Part of a small language model's weights: untied embeddings.
Each number is 128 + 24 x the weight over its row's rms, rounded and kept within 0 to 255. Layers, rows and columns count from 0. Numbers have three digits each. The size before them is the row's rms in percent of the matrix's.

# layer 5 attention output, 96x96, rms 0.391, rows 0-95, columns 48-95
096:145117112105127128146126083107112153104133142130129115100184084146141171106086160102143092081116135137144138087140087090080169128108104160071115
087:086142195164124149138148137130130095135106146151158091124127152091096171106124170142143107134112143189119085101125119133165169103180108143158158
103:126110137113114143122120153145115130124122129110184130136094145115106129126111124169156125131114189161129115162102175119167085151209156106121044
100:105134127141153110132105113152142112137127085111132133148161082164164146105122132140133126156161170122106126103084140086214132166075190159154165
091:112139161140130136113125112104121139104095157130130069103076173146079083114115139152134141184176080113081115083131116086179129134128097137124092
095:132109121132138095127111113136123155102107149115108107198124104116168093123165102076079118103090115083075092096145076129071116188106145150161104
104:126119125120089140123147159128111156118155147124120122156106113184152144120145115138075060135152107176190169140130135147142058149126167131126135
101:138104119141129119130118119123124138113123112116054164169096175160139108177073140133142131078094149128097101134165165136152121087072060158126137
102:134113119098088145124132132119145145136142148140155118074130105128128186176092171112106087120118077082096170132087064137170115065131200127095101
109:109142164148143142107119137131120115131129136126111079132149171150119138179134111186080129137114117107170095119110160221124141067115096128167116
103:134122140127120135138132141153112137147125141137128083173141130128108100208093213076174123168100158116170090156112155161136160159065153139135152
095:138113131152131153141113088103145097142131114119123222210157111101136153093108076123165161129115108152091155180123161138109117156097132124106153
105:144123104130139118134124128124111138141149119114156129124094085038093114141060115147087132120100183079164143155124101090147155179094154079143127
096:115119136127121135086133167146130109132130154153132142125129183141062116117133110103087137117098079132110122117079074141150166147192135044156187
102:100159088145124172124126117134125125153119097151135127136117134136151156136162163145176109098112115149123113047172117115128144112118134131162167
103:139138122145134132129139128131147113132124120151146163094108080161156079021119077117114131153137191112162116142125083124100163065090123115134143
113:125111116108117130122147112132096119141129136116139165115084220102184146106184160141121142051144141210156149152155131133158150149097072125098123
094:092124163153105129124138119122164130130148121114098154100128126161160149137168137117146176137124096127102144134131108164146142131134098064066100
102:098139099108132121106138154097124129115134119145180125135141146140129091129097126117151179116166079091152131174095095089113088199111060153126130
105:156094136125138131094117154109126112119132114111137098093198133119123096107182064121147136083127167148164134173106155126108116126096216092100105
112:136140108117122122145121122152124164128106117158073139125128183117133156115136122100130143129183164107150181191101116091120105098163125169171173
091:133123130114127149144127170160132133124135126114168146179122113126145190177100097139100143084130194142129138152091126113139129067120103050176136
098:097127138149121092112128121155127141125124110130140116133109085153174152122135066137182178131104121108107130152183050145186125039096151134133158
101:130125141124092106135118142114159117128149140124076169154171100166080156163125130098135107160143117152049132122095138114129156177177119082119158
107:146131115113098118128125163104120135124142148104114122116177153176085172102090142179108170122128097092092137139073149126179143100130111108135118
119:142130145127139120130124112116141124127114114110078080117081154193108211170128114128139190093127134144145189084167143130116099157155131133153168
091:119119133136156134116146136154172094133137141136093123146155109105136144158080111115192150104133139122170184108138115141174084174119130176178101
102:120107143132127135140130137134128114122138120114079159125124116082110183045119165147116117060165147147160131129141175123178140192121096158161092
100:141132152135103118143105110135148121133141117112137119085111130080167119146196096156080129157080095153133168165113136128143158207180140182150113
102:109132087123125141120142157145096119147111125129140163088171146166158073140114138210153157126066146103071138072184098155125084154125154161086117
096:153129128132113089153148144119115141148158122126086084119101053158100180136162176121095169136094121190097081139152161130159110155082182109112145
085:176159093107164164142135127139117128104157084151120107114116172125131119128118118169097129112100135156137141103135086113160158117113127139106139
111:121125123129134132113114103140114144107114155111099153216074121100186150119151155098171151150074136123154104099076170191092184099114119153082129
097:098153138134157112136148129126128112097126135145038138105112121149155092116123151132116072138123127192162142156105140104050173141120050155132090
115:138122146126124138140141117095119144112109121139042107119087145083131165096153095145128107129139094104146085139157057150157163100117126103075070
093:098157132138137155102123144142113129122110117138131136128125154119093135139157158174168190186209140099089085109171117125065115138143066084165140
082:147142152148121142147107113154129129130130123139110099076149064115162165113114107100113134140148144172115114115095167154155195192152107163157141
095:141141102130108148127126138119097109139111110129141159097094161142139107098144181122080157125166102106100098146097128184111059054119143148115136
098:122139121108138127133140134118090116108100110132119095108200126113160104133139111171165157117072062143094124156117233087104120101121144127164109
111:106112101096134124149126137133101124125103138136154155154115122145165166200128110206101132176144148166112077185191096078100118125123115152116135
092:138140142133138146117142112119120121126111131126145130195137124167215170106107143158071125082131147086176134150075097127121081172084168157138126
081:134117106112131140124141151098134102127117143118191137131130084127089153116120151151158063131052127145121127154181124116066123119124125107150135
097:120118124139145143122107130117108144131118135116157116109124160177178171082124084147133104116168172162080160147054134166123151111096126168115045
117:135126116135178116130121117131119138129125108140120146117140139131179126089044188124025118168118110174104103122159083166138146150126119089205104
098:131090108110116137101172159125120118155167131121088187096153174086110150157157073051157119142138186147154126136142147125122168116134155115146132
082:137121150102115147128170114130089155148097143171104163131120133136104093114126128108148169139096162064068100098077146151120161158125132131136125
092:153142123123149106154136081148135102120134145165155067152129147124114127127165151152161077143088142126080178109091106150111144178163138118141104
104:132126146129130127108108125134120117142142141123096182140186125100054106121131131189091126098086110098178118176093113065089128078146118164127135
094:127110141121105111135120127124133124148123122150093144070078105180136108111128109163145078057113166082105079066086132144119161129186108073126154
095:155135149085121136112147133102133142124134138082158090156093126159105074119121128064166153115148127146172160167159084145120202128169179103130162
106:123111120116102120114106151155118142125137135126157111133082130108155121133163150059141125116161075122098067092124151123108143084133170197145113
116:111146120135145111091138159143122151125121138150102079170182132180104069113115112138132107123180084104178125135172170116140174159155155066117079
107:134154102151136130128120139124141115120131113139115049187074150093143118106130141102102122070096154074076126092132141038122084116128103083138147
099:125162121138125149132130154149144132118131136142154127138170135125102114171142106057136151148118176179162093112092130119117140135159112222059100
094:117135127163125129117119100136167127143132150141121136145150119116139169184168149118087065208152086116134190066148178106120136103098127148086145
107:130133130110104134121122126137136116139146148129099139109088098098068106088187128154121133123090165145126107147158123154133069098086137120109209
092:160150154115132118143122117143128154162125093132168090104171118102150097152160119113103102086163129069101143161133071158060096113154103145130158
081:098135139117121110135103116110160118125137155117116172133181174140090138122105110097164127129085196153123182140119135164101121081140057151127125
105:122130142123124122116113133129148137133109141144174123117122223118151048113128074129105087107165144156088146096115120107097132162069186113083146
109:122142130120130126113124114133117111127132127114191114152158142188086163096206191140131107159104185047127100118140135130153140144202111160130128
093:116152141111129121144130126110129138124108114130121114151145100154156102090130093168087107121062188087137131082142145078151112120116111152064088
100:106090134139130117134087109132148105125120108147162116168134169201082101097118167095094137109128104099172119180144174167132126181138153171162105
087:157121114145121118125151113114130112159166073135155073136173175121163128123113135158196099135144065121171089100128104139113149114115134141132131
102:130125129125108134131142141139148114126125120153114050129134094133041132129153097121087129155118155150076122187101073182167101153100080146079101
094:120117136098140117163162122117113121148154138129156078118118111129106080163108092102093095111176121152152164092072123099145085090086080150171143
096:102120112116111109119136137157137151110121113144128116127127160073150158154119178154201140064123099154134077171096120061145121148124086071071148
089:123105141156126115113119153164151126132132128116136186135089084111069110211158100157136094106120109137193152078113098121093123116167117175107098
110:146138136133121143118118110141158129119147122132133157067168124133131086119137171083130060117090129081097102184169104093216116109161135145129202
105:147134129114143117140133111130127145151151156114091082126109117140150130122111072147197082139159132158160076105035090122091077161139142133131180
105:140123127135158142125100125137147105104116116133164189023093116144139131151100124115162127145110116117163157127164160116099094138119044088101124
096:175124124113113155174133137113123137125149132095134144162145106124123098178123206138130196167116143168147181141113084139084070143107120100124152
083:151085133143131103124152132114140133137138124103142161156125129119171086159135191112091159153149172103104115167078156158127105123161160064130080
084:081117137136135121121120103120120111106107176114104151079186161125166125120194132134148137153124147134155096105131152154120103143047163086107189
096:133121130135116133132141154122128146112133120089154157109136067094136068110098110177161148128181087059150117068072160145193138131120096122127116
097:136150109132108105151122127116147120117119139152160158135132128070155105122148140066135153132137149159126091029146087138177117125094137138164058
095:123148139124097122115106101131127127117127119108121163084153037157069163152105096095120140127115107166168118090138113139109091055093090140143135
102:112132150140144125111142124135150141136117132136160064094153062134166118142103128093081213125150136140160190131149133133086145100171106072117127
125:147136130114100136141147120111121133131100123135123124106089143165119169145124071137147069228114114066118116171152150137114120121115138102190071
112:157101126099153141152094132132142142160125131138147156141135116168114156082189168175117083082163116127158120113116085128109130109079101122150119
101:124127136125132104136134135128169140133155170120149108155203142056074122084128117155133130197155120068076107094168123106121111117105097156158128
087:099145120148146142136125111130118129146131134152177130101094092181128146152087112135167125110118119118131151124197166071083097149081156102171091
096:122130140139138137146088112148134128111125108105107154154124192123077097176114082147097170125191102108123150105129131183066148147128138123075164
091:123122100119141123146135126118134137103135136115168164169171126119133127139140071055154121104162065132101129110182074187150151117132093095129133
090:143113147132125110135157123136134112141145131117108132115095102156111077133108167143162136198102109078135213129170136139138168148154075110099144
106:110157121128144103103112131117102106139098134147127087108129120103183140168202158128122148136154122133158166153103149132138175108150131125113122
100:130151132126118113106096141120144138109113154123020148150130105137150068169143123126139175118107120168138134134090106078149115105208151143201094
105:127123115125126144130153143120098130131164135135098133093131136095121189133078149173065160109183160099146098137144147101084183123131179182067129
098:125140124149156101111128138122120146110144103138118137135044161104094129081126133132123136139093105129128207074146147111146114112124196153083168
111:109136114164144132125107112133118115111116114110124147115104077064072092154136142118161087066157122139050135163182139117083162128125175136187090
111:150108115101114126147151123099132133125125123125175164169118104142142089159123099161118109135207095186101122163117177084170134118123145136098129
109:114127131137137115133133117137128110118132105124162130081156086082185173118066107128137102092125144088123113174134162202109044157171126133125182
099:094122104123159134110104131121118125122144159108140086114120126135135078041124150147155161117096085156152185167130122181083160089158120166161155
096:164125127141155129138135142111131115150139149124163131094121192133137162137172088107154148177063132094156104149134096055139163158095123077148116
094:132142097111134131121149140108130130131141123134102166157126108083139099109118171120172095156135156154143130101147093207097052119189183125122124
105:150118134150145115127121112111136130129116121144128100138139119135121185094097109057085168175106118190105107101159169063108111091179173132078085
115:144119120127122123128112120127121164130108133123147116148074117088116114104077087055082097162130062141126089162144216161154098097125123105116167